From a checkpoint of a small transformer trained on Wikipedia.
Size: 13 layers, width 64, 4 heads of 32, MLP 256 tanh GELU.
Architecture: LayerNorm before each block, no biases in attention or MLP, untied embeddings.
Each number is 50 + 15 x the weight over its row's rms, rounded and kept within 0 to 99. Layers, rows and columns count from 0. The size before them is the row's rms in percent of the matrix's.

# layer 2 attention value, 128x64, rms 0.0699, rows 18-40, columns 0-63
087:73 43 72 46 53 18 58 29 55 62 74 64 53 41 70 76 57 48 46 63 39 53 41 38 50 54 39 17 36 58 48 57 37 47 65 80 53 38 48 39 58 27 58 54 80 72 58 40 34 49 41 27 30 65 40 45 52 47 67 52 36 88 45 65
082:66 59 56 48 57 78 72 48 56 56 43 21 56 48 57 54 60 67 61 36 29 58 31 31 26 49 39 69 58 63 75 43 43 67 47 42 80 55 45 65 47 45 48 26 69 61 32 67 55 79 32 46 71 33 34 49 68 19 73 56 60 46 64 38
078:55 80 64 59 31 46 51 46 49 56 46 39 61 48 49 75 52 43 39 43 80 37 34 33 38 24 36 27 22 20 41 54 38 23 69 64 39 45 50 36 67 68 33 32 52 79 69 70 36 43 52 64 52 45 60 46 21 55 46 56 28 53 57 51
086:60 45 23 55 75 68 56 49 60 24 49 31 83 65 42 59 42 47 18 76 63 46 40 38 42 43 57 37 60 38 60 65 48 09 47 70 50 43 33 31 22 37 47 45 51 40 46 57 48 19 62 51 42 45 54 50 21 26 51 38 42 55 48 60
080:84 75 46 38 61 37 28 36 57 59 46 79 68 35 28 59 50 84 34 56 62 46 57 30 28 47 64 57 35 60 47 40 54 30 45 77 55 72 42 62 47 39 66 53 59 48 55 40 78 44 50 61 71 36 72 48 35 34 73 46 56 53 31 36
082:55 64 52 24 44 30 72 76 52 61 61 29 87 24 44 37 50 34 30 42 10 52 50 43 61 28 54 60 26 51 37 38 43 52 48 58 62 42 57 16 42 31 34 47 34 60 62 48 44 60 65 33 48 36 57 56 40 43 56 60 54 57 61 19
069:67 63 48 36 51 47 54 31 47 49 47 33 54 64 50 30 66 70 32 68 71 78 58 59 42 68 47 28 74 56 55 57 50 40 78 50 64 42 75 73 33 54 48 39 48 76 50 66 65 36 45 75 40 49 30 29 49 50 18 33 30 51 73 31
073:75 56 56 68 40 72 60 32 37 47 33 23 47 39 42 46 47 52 47 41 64 62 65 43 70 60 33 77 55 55 74 64 26 49 23 54 42 58 57 54 53 35 61 46 67 26 37 44 45 51 86 57 46 73 20 52 29 21 66 57 63 59 61 64
078:49 49 93 58 35 42 33 36 30 46 37 53 58 41 50 68 60 73 82 65 60 37 60 45 55 55 29 54 56 66 49 52 51 65 66 46 58 28 31 37 54 28 73 38 55 51 42 51 42 34 66 77 42 66 64 82 80 65 36 49 39 65 49 63
087:62 44 50 60 33 58 34 52 60 37 34 57 64 29 68 85 65 42 65 43 71 56 44 12 33 32 55 50 78 71 77 74 43 27 60 43 41 68 53 60 66 32 35 43 54 43 47 59 88 54 52 51 44 48 54 37 38 62 31 64 44 63 56 56
073:51 57 42 43 56 50 29 56 63 30 49 37 34 45 66 65 70 60 70 86 55 69 36 55 37 66 54 70 53 36 76 58 31 32 52 37 82 71 47 47 65 17 48 44 51 64 39 29 54 40 69 46 44 67 54 48 56 57 46 30 23 67 25 64
088:38 58 74 68 58 42 40 34 54 38 61 20 32 32 26 39 54 37 72 42 30 51 66 80 67 50 50 43 27 47 01 53 48 60 62 72 66 43 41 42 46 73 50 46 59 52 33 69 49 60 44 26 64 48 52 53 50 31 33 61 50 39 33 44
086:61 39 54 36 68 75 61 56 52 27 42 54 56 66 50 58 49 33 32 19 34 77 73 23 08 30 47 39 54 42 66 65 55 51 54 40 29 49 11 64 43 59 44 45 53 34 47 51 54 60 63 56 54 48 33 24 42 64 61 55 63 66 37 40
093:38 54 58 78 56 42 38 26 83 67 59 42 38 44 48 43 36 31 54 63 80 17 46 60 72 51 50 54 52 72 16 43 75 38 46 61 49 46 53 56 36 40 44 44 32 56 64 57 57 67 42 39 58 78 42 65 70 59 50 55 27 26 28 50
098:53 40 35 43 44 40 52 22 24 49 42 48 41 28 52 63 62 65 32 51 54 45 61 52 74 31 69 60 48 63 43 51 45 48 35 74 48 69 42 76 36 69 69 53 37 55 32 48 30 50 74 75 49 44 68 45 41 46 77 16 85 30 41 56
094:54 73 17 48 65 72 52 64 69 62 59 49 53 55 37 36 39 68 60 70 51 43 56 68 24 35 41 35 47 78 32 52 44 64 48 32 60 46 65 47 62 63 48 41 60 40 78 55 49 24 49 08 39 46 46 55 69 39 47 61 62 37 13 41
087:68 90 20 47 56 54 41 40 59 51 77 72 51 50 62 35 59 49 40 54 41 43 53 56 52 52 76 51 75 32 60 33 57 28 41 27 41 58 58 38 46 70 51 41 41 39 70 40 51 36 43 59 64 30 75 44 36 45 38 31 51 34 93 38
091:49 60 61 56 27 37 59 40 64 58 40 34 39 59 53 49 53 50 77 42 35 44 59 51 51 18 54 35 60 70 47 59 53 67 71 43 44 16 29 08 57 35 44 44 44 52 55 69 33 73 68 26 25 58 63 55 62 57 33 50 69 71 57 28
089:47 44 72 51 87 58 42 68 67 62 42 26 51 60 35 45 49 44 40 32 50 36 57 40 43 45 26 50 50 69 44 30 51 49 59 85 67 69 67 65 71 59 67 62 70 41 61 49 33 46 47 25 57 42 22 69 23 62 65 59 58 29 62 32
085:23 44 57 38 46 23 46 46 87 65 61 53 68 60 65 45 39 47 57 89 45 44 59 67 59 60 67 49 62 41 65 41 57 31 31 59 56 72 35 44 43 49 61 67 47 72 59 41 55 67 89 46 59 35 48 52 77 79 64 34 53 38 37 50
085:43 52 71 51 41 50 44 55 69 52 53 49 44 35 44 77 42 48 36 46 42 64 57 76 65 25 64 37 38 68 48 33 27 49 37 76 79 73 60 54 49 43 63 82 77 36 53 40 65 35 32 53 53 57 20 62 39 28 62 18 49 58 69 54
089:50 43 46 56 81 34 68 65 63 72 75 35 49 69 48 38 44 40 50 26 71 47 59 43 63 79 60 29 48 17 57 43 72 38 48 58 59 20 40 55 38 59 40 34 62 46 61 36 50 36 32 76 76 64 34 64 50 55 47 55 25 52 33 54
091:51 56 60 77 49 50 28 86 47 30 56 52 41 57 35 66 67 77 63 47 42 66 33 49 54 32 50 53 26 36 57 55 43 27 43 26 41 44 48 48 30 51 53 35 32 38 30 38 52 53 53 25 30 37 56 72 20 46 32 60 85 70 60 51
# layer 2 attention output (transposed), 128x64, rms 0.0909, rows 18-39, columns 0-63
098:33 58 51 47 37 41 41 75 28 28 51 76 30 57 55 89 42 64 52 18 58 69 53 39 42 31 38 48 52 43 57 40 33 80 26 68 67 58 79 56 50 60 50 41 56 62 34 63 58 70 57 56 36 30 27 28 54 40 47 53 55 49 67 46
090:43 29 37 80 44 04 43 79 42 53 73 81 43 42 50 28 59 32 35 53 61 55 59 47 45 54 66 25 41 54 48 28 36 40 57 41 29 63 41 53 48 47 62 54 53 69 29 52 37 55 40 35 45 61 45 29 47 63 19 77 49 59 44 55
088:24 52 63 50 28 28 37 60 36 32 49 36 50 75 58 45 38 54 38 39 51 47 29 48 62 54 53 60 26 61 43 48 42 40 45 22 52 56 62 21 04 79 48 34 52 28 44 45 46 35 49 22 76 45 37 51 78 33 54 37 44 51 52 46
079:33 24 65 34 45 49 42 67 57 55 38 27 37 37 50 42 78 37 39 63 41 17 27 60 60 53 64 52 19 49 67 48 30 77 24 54 65 34 70 48 39 74 46 41 57 45 72 36 67 45 34 35 47 50 49 61 48 55 52 68 72 23 54 56
087:40 52 42 47 39 55 45 52 40 19 65 45 44 44 89 58 48 60 70 64 33 68 35 84 65 36 49 50 37 32 59 42 26 56 67 23 58 30 72 55 35 53 51 55 66 65 78 62 35 59 40 40 21 62 47 21 52 46 40 49 44 60 45 72
089:53 47 60 52 60 35 63 58 59 52 38 38 34 55 19 62 55 46 78 34 27 45 42 63 48 70 66 64 54 49 28 32 39 69 78 46 48 61 49 51 40 31 37 49 65 61 10 50 59 66 41 57 44 49 40 10 54 55 34 45 31 80 49 25
082:61 66 59 45 24 40 70 53 71 56 48 65 46 46 57 53 43 72 48 40 66 28 65 44 37 35 36 38 74 47 44 61 59 59 25 23 41 84 77 13 32 57 57 49 47 41 81 18 56 52 66 50 58 52 50 61 46 39 64 45 64 33 45 39
077:40 44 58 49 54 54 62 55 62 48 70 77 49 46 63 46 76 23 60 67 65 53 63 61 34 56 58 53 55 51 92 21 48 59 49 65 36 32 42 39 43 58 69 33 58 48 45 28 33 18 16 47 17 51 55 59 55 68 42 55 28 43 52 36
086:42 61 35 53 58 66 54 47 66 47 47 80 39 55 48 88 48 42 47 53 59 74 49 50 64 31 49 39 62 57 39 60 58 50 41 51 32 64 50 42 44 51 45 00 42 48 52 65 49 32 53 61 23 44 53 62 33 42 50 71 35 61 84 91
093:44 29 40 82 41 38 33 37 44 41 60 70 20 38 51 22 68 65 35 56 60 40 37 70 61 50 44 58 44 48 17 37 48 47 41 39 43 52 53 56 37 61 70 35 67 34 81 54 54 55 31 82 32 43 68 69 61 55 44 62 65 28 39 64
074:41 66 73 70 50 67 76 29 45 45 78 64 39 40 76 55 88 58 43 63 43 42 38 49 42 27 30 38 54 48 32 56 44 77 41 54 31 54 53 53 47 52 32 67 53 77 55 68 69 75 59 57 54 40 51 49 34 61 31 52 57 26 52 76
082:44 79 26 52 60 28 75 56 39 61 51 49 52 27 56 66 40 61 34 55 57 50 49 65 59 62 53 51 43 50 75 34 68 52 54 43 23 22 58 43 35 45 51 91 39 29 36 46 64 30 62 33 35 29 46 35 63 28 57 24 44 61 48 68
090:45 35 50 51 34 19 48 36 34 50 59 62 39 37 56 57 62 54 24 79 41 49 35 77 76 41 82 42 64 67 52 39 33 37 24 57 52 45 62 70 50 56 65 62 47 54 71 61 25 49 28 47 79 48 33 62 70 55 70 46 65 39 67 49
086:45 45 54 60 44 58 56 58 24 50 18 78 80 51 63 26 60 32 63 41 77 55 55 49 71 59 36 61 40 41 64 65 89 54 29 41 42 45 56 53 58 57 46 65 44 57 34 52 50 44 77 43 65 54 53 58 42 27 53 60 33 64 31 88
094:74 74 32 52 62 34 67 64 34 50 53 82 45 62 51 34 51 43 50 58 41 50 50 69 66 68 50 74 64 69 54 50 69 43 54 51 45 45 18 28 52 45 76 59 43 36 45 36 40 13 46 50 63 41 35 67 70 33 25 64 28 57 57 74
095:45 53 88 74 55 49 57 27 69 44 35 56 38 45 55 75 66 26 39 32 59 51 58 23 49 60 48 60 55 21 54 53 64 51 56 32 40 53 49 75 75 43 34 31 33 54 31 44 49 69 67 75 42 57 55 39 67 70 75 47 36 73 60 43
086:57 76 39 57 60 26 42 71 48 40 53 42 40 30 67 74 50 29 53 61 72 66 46 49 62 50 36 47 39 39 32 28 63 73 65 53 94 71 40 55 56 48 47 41 38 54 17 43 43 68 62 61 62 58 53 58 45 81 16 59 51 50 52 44
099:41 57 77 39 69 56 22 49 82 50 74 43 41 46 71 28 52 56 49 49 30 60 58 24 43 47 55 59 37 38 75 32 57 53 68 54 45 55 45 48 58 41 15 62 42 68 68 21 69 36 25 46 47 37 81 29 48 37 48 44 56 63 45 38
094:35 65 48 69 62 48 48 32 49 40 33 48 69 55 35 37 51 37 55 51 44 51 20 71 68 47 37 56 49 65 47 21 24 36 28 32 28 42 57 91 88 47 32 48 46 33 66 62 41 56 48 48 50 79 38 39 50 70 45 66 34 46 57 57
092:59 44 70 76 66 24 46 42 80 49 72 81 48 35 56 40 46 67 53 35 45 62 45 72 61 69 71 53 54 56 60 37 75 35 36 35 53 75 44 47 12 55 53 15 52 78 52 69 55 49 44 61 53 42 49 61 59 59 43 35 48 68 39 54
094:58 38 22 38 47 62 54 49 45 49 51 87 56 50 38 42 59 61 51 71 27 38 61 36 66 61 45 58 49 66 50 70 35 33 50 42 33 28 09 73 67 36 58 60 40 70 54 55 44 55 24 53 25 56 61 76 47 57 34 71 31 72 43 54
103:25 53 47 78 43 85 59 61 48 53 55 43 69 54 60 60 50 66 83 27 46 63 24 57 61 39 54 55 40 52 47 59 49 33 46 49 50 81 32 28 43 54 40 27 67 33 58 75 59 85 56 65 50 64 47 68 63 63 36 66 63 36 56 65
# layer 2 attention query, 128x64, rms 0.0757, rows 32-63, columns 0-63
092:35 35 50 52 53 51 55 36 28 31 53 49 61 70 69 45 70 51 54 52 63 63 31 49 25 34 65 48 50 44 56 73 17 44 41 36 65 70 85 44 53 50 61 63 21 12 69 42 59 21 57 52 64 41 46 43 48 44 17 38 41 38 54 53
074:41 52 65 49 52 28 70 47 56 47 44 42 31 51 41 59 67 73 55 63 61 69 52 42 34 53 74 60 74 59 35 39 47 71 65 75 45 27 21 35 56 36 70 39 51 32 35 48 34 12 54 53 68 43 22 53 54 86 39 50 44 34 47 40
072:46 44 29 35 24 55 62 53 52 64 50 39 59 22 43 65 52 50 78 30 29 45 28 73 41 41 68 52 73 63 59 37 57 56 57 52 60 19 25 20 51 40 69 50 29 39 52 49 52 44 42 80 45 40 59 55 26 62 52 37 23 35 48 29
095:74 45 33 35 47 54 49 81 55 63 49 56 46 47 46 57 35 33 66 42 28 50 48 48 73 59 16 66 38 62 60 44 78 33 51 55 59 56 34 42 56 44 33 45 66 59 13 42 55 63 58 55 31 30 50 54 36 31 84 56 86 34 51 59
093:64 70 46 46 43 46 63 87 45 36 66 47 40 60 29 61 18 40 46 45 31 46 38 64 72 37 31 62 41 51 66 44 46 46 51 59 71 70 38 52 46 43 21 60 73 58 37 70 45 65 41 55 38 54 43 40 47 32 77 35 93 44 67 40
097:71 62 59 62 63 51 34 69 28 38 47 51 63 48 53 40 68 50 46 62 41 51 46 30 51 49 50 66 35 67 50 41 43 50 42 54 64 78 62 66 47 61 51 76 79 69 14 48 55 55 15 36 62 53 35 45 59 35 48 41 98 72 40 36
099:67 78 49 47 48 64 56 58 48 56 47 47 42 50 48 67 41 61 69 58 24 45 66 63 68 56 28 45 43 48 46 34 56 41 73 54 46 20 44 68 60 26 52 61 75 53 39 73 45 75 74 48 25 41 52 69 77 42 79 69 68 19 50 54
105:30 12 49 48 49 51 38 32 73 92 52 47 62 33 71 37 55 60 43 44 57 49 62 42 43 57 65 24 59 63 51 51 59 45 43 58 40 42 44 31 39 44 62 40 33 38 74 34 54 54 71 62 59 34 90 69 55 73 46 75 31 44 41 45
153:62 46 54 49 64 84 60 41 57 57 42 47 49 70 44 41 51 51 64 44 52 78 57 51 57 38 58 73 55 33 54 71 58 20 23 35 65 44 56 33 49 38 38 53 46 63 53 48 59 68 65 62 42 30 64 34 33 29 60 80 78 51 65 94
124:27 32 66 40 65 42 40 27 48 58 25 37 71 41 61 50 60 66 51 56 91 46 52 59 31 44 40 47 60 54 70 72 59 73 47 49 43 45 65 43 57 60 72 58 33 32 62 49 79 12 64 64 68 39 50 42 30 59 43 57 28 66 45 57
124:46 75 39 50 55 29 47 66 42 32 20 25 21 67 49 73 34 50 52 56 24 46 52 59 60 37 31 71 37 55 44 33 40 43 70 59 56 46 72 61 50 47 38 37 61 60 46 54 40 59 79 42 34 52 21 65 89 52 68 47 36 34 60 47
115:38 41 44 43 66 71 45 23 42 59 45 53 65 46 66 47 50 75 46 20 73 48 69 71 59 54 46 34 58 54 88 58 62 75 24 35 62 74 29 10 57 43 59 48 33 49 54 50 68 52 43 66 50 43 59 34 35 36 59 58 50 59 49 73
108:31 77 36 64 49 72 58 58 25 51 49 37 53 64 20 70 39 67 52 31 20 43 64 56 32 59 43 55 54 36 51 76 51 51 58 59 68 59 42 46 53 25 74 61 45 31 47 63 37 90 50 43 49 39 27 76 60 46 47 62 26 42 46 57
106:49 48 33 54 43 33 48 39 36 51 49 56 76 64 39 37 57 62 66 38 32 67 48 62 31 66 53 58 53 64 48 25 58 27 19 78 74 66 56 54 35 64 43 47 55 62 35 80 42 61 36 55 51 42 29 75 47 74 41 17 49 48 28 25
092:52 44 37 08 68 64 57 44 53 76 33 54 36 66 41 56 59 48 37 44 52 56 50 09 75 20 47 59 47 47 37 65 65 66 37 57 45 12 36 59 63 31 70 68 66 62 55 44 58 49 67 54 60 33 46 50 40 77 45 58 40 45 40 36
114:41 58 74 59 49 48 62 69 42 33 38 37 39 58 45 76 47 46 49 51 30 49 50 46 62 43 51 83 45 59 40 50 47 99 39 57 72 33 46 87 70 48 37 39 60 43 22 57 20 75 34 40 49 31 47 45 55 61 37 52 48 57 49 28
104:34 34 46 30 32 47 29 30 45 39 25 50 54 67 65 39 32 61 68 55 64 43 44 49 61 61 54 32 53 66 56 50 43 49 65 44 62 12 62 40 47 54 58 29 57 53 73 52 33 57 36 29 64 24 34 43 80 55 70 55 80 53 60 83
093:42 47 27 55 40 27 54 80 68 74 36 38 82 42 59 64 48 56 46 55 76 63 65 44 70 46 43 45 48 43 58 44 47 44 49 51 46 53 20 44 51 51 52 26 37 48 27 48 49 53 89 78 50 42 55 41 23 62 35 66 29 76 59 30
101:87 62 40 55 60 39 69 59 43 61 46 68 69 44 46 44 29 24 34 43 65 40 59 58 50 67 53 53 64 50 57 19 35 34 35 37 59 51 41 60 77 33 56 59 43 38 39 08 52 65 82 53 53 67 44 54 68 65 31 63 42 45 67 36
128:34 86 48 70 44 72 38 42 40 45 54 61 56 42 41 59 44 36 43 37 32 47 30 70 79 27 34 51 56 37 41 62 72 65 39 49 40 58 59 68 53 47 46 31 70 77 43 51 68 41 37 37 62 65 06 49 50 25 51 63 54 67 47 69
099:36 49 32 35 57 48 41 46 22 58 36 41 68 72 33 44 50 41 39 38 57 43 52 50 68 59 68 32 48 39 61 59 55 63 46 52 43 53 62 36 08 66 59 31 69 23 56 22 36 36 40 33 32 74 32 67 26 33 31 34 46 78 49 48
085:60 43 81 41 46 38 66 53 70 24 07 38 21 68 58 76 64 49 44 44 55 55 56 52 47 58 39 36 46 54 62 52 36 39 19 23 74 34 39 56 32 58 32 47 50 53 58 51 77 39 46 54 70 60 50 57 44 58 29 66 63 40 61 29
116:56 37 43 39 30 53 59 77 34 36 52 34 50 49 64 30 36 49 36 83 56 62 38 42 58 64 63 28 39 52 64 47 13 39 79 49 28 45 34 51 71 39 72 69 48 45 71 54 55 61 36 43 30 65 47 58 42 73 24 33 31 43 33 42
106:84 81 47 48 42 57 52 46 43 79 48 61 68 62 43 71 55 53 31 54 32 37 48 76 75 65 36 54 33 30 59 64 68 53 30 52 40 55 52 49 76 45 51 60 31 50 72 67 70 44 27 52 69 44 25 25 38 55 55 49 50 40 57 77
106:51 63 65 63 48 61 43 58 37 61 45 66 48 62 38 23 44 36 30 43 73 13 47 53 65 36 46 52 45 34 55 38 84 61 63 50 72 40 57 39 51 36 35 61 23 41 86 60 60 56 85 65 42 50 20 60 35 52 71 50 65 41 45 48
089:67 43 63 38 28 37 27 19 38 17 30 58 43 36 64 58 58 68 44 42 48 52 15 40 63 33 75 48 35 64 51 64 59 59 63 70 29 52 40 71 52 60 22 53 37 70 35 43 43 30 48 54 67 53 68 50 55 39 46 46 44 80 41 57
112:68 56 47 58 59 59 31 51 65 63 68 59 65 71 38 22 39 62 16 38 38 48 64 32 36 75 28 64 45 33 68 34 50 54 64 53 50 51 52 70 58 85 51 44 77 50 33 29 61 60 52 42 51 42 41 77 35 34 58 38 48 66 19 47
108:33 61 73 49 61 16 51 71 46 60 40 47 39 32 62 34 59 66 33 30 72 45 50 41 29 87 54 54 39 74 52 29 28 42 55 51 49 88 54 48 64 69 61 49 46 40 57 42 42 41 61 57 52 34 52 54 36 60 27 32 57 40 38 19
102:38 47 70 48 64 63 57 42 30 43 42 37 42 53 40 90 49 61 55 39 44 66 47 90 59 40 50 45 43 54 69 46 84 50 53 32 50 38 67 70 57 64 59 45 42 32 14 31 60 59 78 34 33 32 54 54 37 34 79 45 60 39 46 58
095:57 62 50 53 57 59 63 51 28 68 24 33 60 41 60 79 40 33 48 46 55 65 20 47 71 34 47 36 30 42 34 79 70 75 36 66 72 49 48 29 43 85 37 38 63 48 58 14 45 54 71 65 56 49 51 60 49 35 56 63 54 36 53 56
107:53 44 50 31 39 62 48 47 59 51 37 68 80 45 51 51 65 49 44 30 35 53 29 50 65 46 62 51 33 34 69 43 82 56 60 51 66 57 53 58 39 71 55 38 50 66 75 57 82 16 13 63 45 46 35 46 52 18 57 55 18 42 58 61
089:56 58 52 53 62 35 61 46 65 59 34 34 26 37 72 67 86 65 46 50 71 54 45 64 41 34 53 52 68 65 37 33 70 39 54 62 56 26 16 65 54 54 83 47 54 74 36 54 33 65 48 36 32 41 49 53 33 40 59 71 37 36 28 33
# layer 2 attention key, 128x64, rms 0.0739, rows 32-63, columns 0-63
076:48 52 47 44 81 39 52 70 48 53 64 59 67 21 62 50 27 90 52 47 49 75 34 35 50 68 36 23 49 55 55 57 71 57 71 70 39 62 48 24 31 65 50 60 40 38 74 51 51 50 32 48 46 54 30 53 43 47 25 41 23 54 74 44
085:34 50 62 52 49 54 33 32 60 42 88 58 38 46 51 23 40 65 47 43 39 56 64 76 53 61 42 54 45 85 63 49 56 69 70 17 47 55 21 36 33 51 44 49 45 37 42 90 44 74 79 56 46 44 61 35 58 51 57 66 57 44 35 61
071:42 53 14 73 61 73 49 53 60 34 35 00 61 62 27 71 61 69 43 57 57 71 45 63 51 28 57 63 49 28 43 68 37 27 38 34 55 27 51 42 57 43 54 51 35 29 78 44 62 52 58 45 53 43 50 62 60 57 35 65 48 38 41 56
087:47 54 28 55 47 70 68 37 43 44 19 10 44 51 42 74 61 45 33 43 54 69 46 38 52 73 36 67 85 53 28 79 71 31 43 56 55 22 66 55 56 50 67 51 66 57 52 27 42 36 43 60 36 55 38 58 46 45 59 66 28 38 51 52
093:47 55 36 51 52 46 46 42 44 27 22 36 52 39 18 57 52 75 29 46 52 71 56 58 52 56 46 79 71 55 50 62 68 16 63 64 36 24 67 51 52 30 70 74 75 55 38 27 43 56 47 53 63 57 35 48 57 44 66 45 54 38 63 15
083:63 43 60 62 44 31 47 55 74 44 73 53 66 42 45 40 29 69 48 43 66 38 86 50 39 62 48 20 65 79 46 14 41 34 72 60 67 44 56 51 58 47 43 55 54 62 30 56 38 77 55 50 37 56 48 26 47 68 38 45 54 79 75 40
109:62 52 64 38 72 55 45 35 25 32 18 68 41 50 44 65 63 30 48 57 48 44 42 49 88 17 36 78 28 24 50 66 43 59 34 22 57 57 60 72 37 53 39 38 49 44 55 30 57 60 37 61 44 32 52 64 52 25 56 45 63 56 47 62
106:58 36 90 32 64 43 60 64 50 53 71 81 40 45 53 53 31 63 47 64 55 35 34 59 59 18 58 28 25 48 53 41 40 41 30 29 76 60 50 56 51 71 80 47 37 41 68 59 70 52 37 53 30 26 36 56 52 47 42 65 61 59 54 65
132:62 20 75 26 66 59 58 41 51 47 25 76 31 50 67 46 58 29 62 61 45 30 38 41 78 17 52 60 27 49 38 64 44 38 25 20 52 57 62 57 38 54 55 59 28 49 62 44 74 67 41 63 31 39 60 58 41 60 41 61 45 60 45 68
092:55 66 53 39 49 49 57 36 43 42 13 78 64 42 46 37 61 42 56 67 46 37 51 59 55 56 27 63 48 62 57 84 83 44 57 37 62 75 70 52 47 45 56 34 46 48 56 30 49 54 62 53 33 60 42 61 73 35 44 43 24 55 52 99
108:22 48 71 62 72 35 53 56 50 41 58 48 30 31 25 64 42 82 53 35 45 77 32 53 72 45 73 49 47 67 59 51 35 66 53 31 65 75 30 46 71 25 53 48 38 35 57 58 54 35 56 75 50 41 48 43 65 28 41 59 43 37 78 61
116:55 41 80 47 65 64 63 38 41 49 39 40 56 39 66 34 40 70 50 55 67 28 62 52 84 21 53 41 40 40 66 46 40 33 36 38 83 61 54 65 40 64 76 29 44 42 45 47 60 75 28 59 37 39 59 58 49 45 50 66 57 64 45 91
106:78 63 28 57 68 57 54 57 44 38 57 27 62 33 46 61 17 78 57 58 54 55 70 62 71 28 40 79 31 38 75 69 57 64 52 49 42 51 52 35 34 70 50 76 72 27 51 69 48 45 50 56 47 22 47 59 56 41 56 53 59 24 44 43
096:27 33 39 80 46 17 53 39 45 35 70 35 42 36 64 27 48 68 43 36 17 36 35 47 41 62 49 54 38 56 45 40 40 55 45 69 56 55 52 33 26 89 63 21 53 41 61 56 37 53 55 59 62 42 33 46 55 58 45 62 76 19 50 45
090:23 68 43 30 30 41 30 50 43 61 18 47 65 38 48 58 28 48 57 58 69 38 43 38 67 50 60 52 32 50 44 49 48 73 47 22 43 56 71 71 68 70 57 57 24 64 27 56 67 86 59 42 53 46 71 55 37 75 41 70 47 45 67 49
121:51 43 49 49 21 73 56 72 56 45 33 38 63 25 67 47 54 67 69 52 10 61 75 64 34 38 81 67 58 65 49 46 50 81 44 48 34 32 60 61 60 55 71 20 66 50 42 53 39 64 58 58 43 53 32 20 53 56 41 37 53 56 44 47
107:29 35 37 51 64 38 51 49 53 47 50 22 20 74 16 53 69 54 36 42 58 44 31 73 58 62 63 63 49 34 51 50 54 30 33 36 48 59 64 64 63 49 56 20 32 74 71 56 51 21 52 52 56 75 28 38 43 67 59 43 35 46 27 43
099:51 46 67 34 39 19 32 60 46 51 57 55 49 36 25 54 79 59 61 58 39 39 60 24 43 56 37 09 61 32 48 40 34 71 57 45 45 51 00 30 51 42 49 68 36 54 54 65 59 43 39 53 27 34 57 45 52 65 47 71 67 64 60 52
101:65 34 47 40 62 35 72 49 40 70 54 32 54 59 62 50 21 52 38 51 86 74 67 51 30 58 38 14 51 20 26 55 48 59 60 72 36 22 50 41 38 26 67 62 66 50 46 49 64 48 63 49 40 58 60 55 51 49 41 43 48 65 71 23
129:70 71 61 74 45 64 34 64 64 58 52 62 41 46 37 56 52 46 37 46 21 64 50 42 40 42 46 79 37 31 45 50 67 79 38 50 50 48 51 39 66 66 24 60 63 25 36 31 68 54 46 61 53 72 18 37 34 27 52 49 52 65 76 75
101:62 71 58 60 52 24 34 51 44 48 63 29 75 68 53 53 22 44 56 24 32 45 43 58 17 77 53 41 64 29 81 47 70 80 54 39 37 45 55 35 47 67 42 36 48 36 58 45 65 29 48 39 57 59 27 42 54 57 40 46 59 41 22 38
087:41 35 76 45 28 75 63 68 53 50 46 75 33 58 59 75 41 41 63 62 49 50 38 35 55 42 68 28 57 51 57 23 65 17 36 38 54 53 56 51 47 51 66 28 62 33 70 28 71 63 66 64 42 81 42 64 29 39 36 45 34 39 64 54
122:57 31 34 51 50 27 26 58 53 42 54 43 81 48 27 49 37 58 52 42 87 21 64 51 54 53 65 34 31 55 49 58 38 33 76 69 47 28 37 40 73 41 51 70 47 54 75 82 31 56 62 40 53 74 65 35 46 65 60 62 41 59 45 40
103:68 47 26 57 37 61 46 51 35 39 35 68 72 46 48 63 65 73 29 43 41 49 40 73 57 55 32 39 55 48 32 56 59 57 44 39 28 61 70 38 51 56 60 56 43 07 75 42 70 84 30 54 53 63 23 55 47 24 41 60 57 62 43 71
095:45 60 52 65 48 48 53 49 29 57 22 59 73 45 77 45 55 60 54 48 62 52 30 38 57 37 49 56 41 23 48 45 74 67 47 45 39 42 47 47 49 37 71 46 75 29 64 51 54 23 61 18 66 43 71 67 50 47 76 26 20 38 52 86
086:38 32 60 60 38 52 48 23 72 52 66 46 76 62 63 66 61 43 63 39 58 65 30 24 55 60 71 50 60 44 19 49 68 68 66 69 48 61 46 72 57 36 56 01 56 53 34 33 29 47 48 68 64 57 40 57 52 49 56 44 43 65 36 25
105:51 76 48 60 71 42 43 52 62 45 69 52 62 32 60 35 61 49 44 46 36 26 80 63 07 59 38 52 29 43 43 47 80 20 50 45 59 46 55 48 44 64 77 54 82 41 34 37 60 41 34 72 54 31 40 67 48 58 45 28 48 54 31 58
107:32 34 55 63 57 36 66 54 35 54 51 43 44 28 56 59 61 80 36 45 47 53 61 47 42 70 50 34 29 65 68 39 24 32 48 81 55 41 29 36 50 46 46 49 52 36 33 59 72 46 52 71 40 22 90 40 14 40 54 45 37 52 53 29
100:42 70 58 27 55 55 78 27 33 21 38 44 56 52 48 73 69 47 77 38 21 44 46 59 43 45 39 64 28 52 61 65 39 68 53 46 75 32 65 55 45 38 58 43 41 54 63 32 46 54 34 65 25 15 34 38 64 32 50 32 36 62 47 35
091:51 68 69 30 17 55 26 46 54 64 27 13 44 61 68 53 54 47 47 47 19 54 36 45 53 58 34 32 57 64 52 50 74 84 68 55 54 51 35 43 66 49 56 29 17 49 57 50 71 58 49 70 52 54 24 59 40 42 48 63 29 57 36 52
119:59 80 68 39 62 68 28 51 31 44 39 35 65 55 46 33 59 53 65 22 40 57 50 47 50 30 17 47 45 57 27 53 81 25 44 65 55 53 49 73 55 79 43 27 68 20 70 47 67 40 30 44 40 56 50 56 42 53 46 62 36 50 63 65
096:24 52 74 52 60 43 52 48 54 33 15 18 62 33 35 59 66 54 64 61 50 45 28 52 57 48 11 61 27 42 43 57 17 46 74 56 63 46 61 61 60 32 43 63 82 50 65 58 58 71 30 42 47 35 43 50 37 62 51 61 50 48 68 45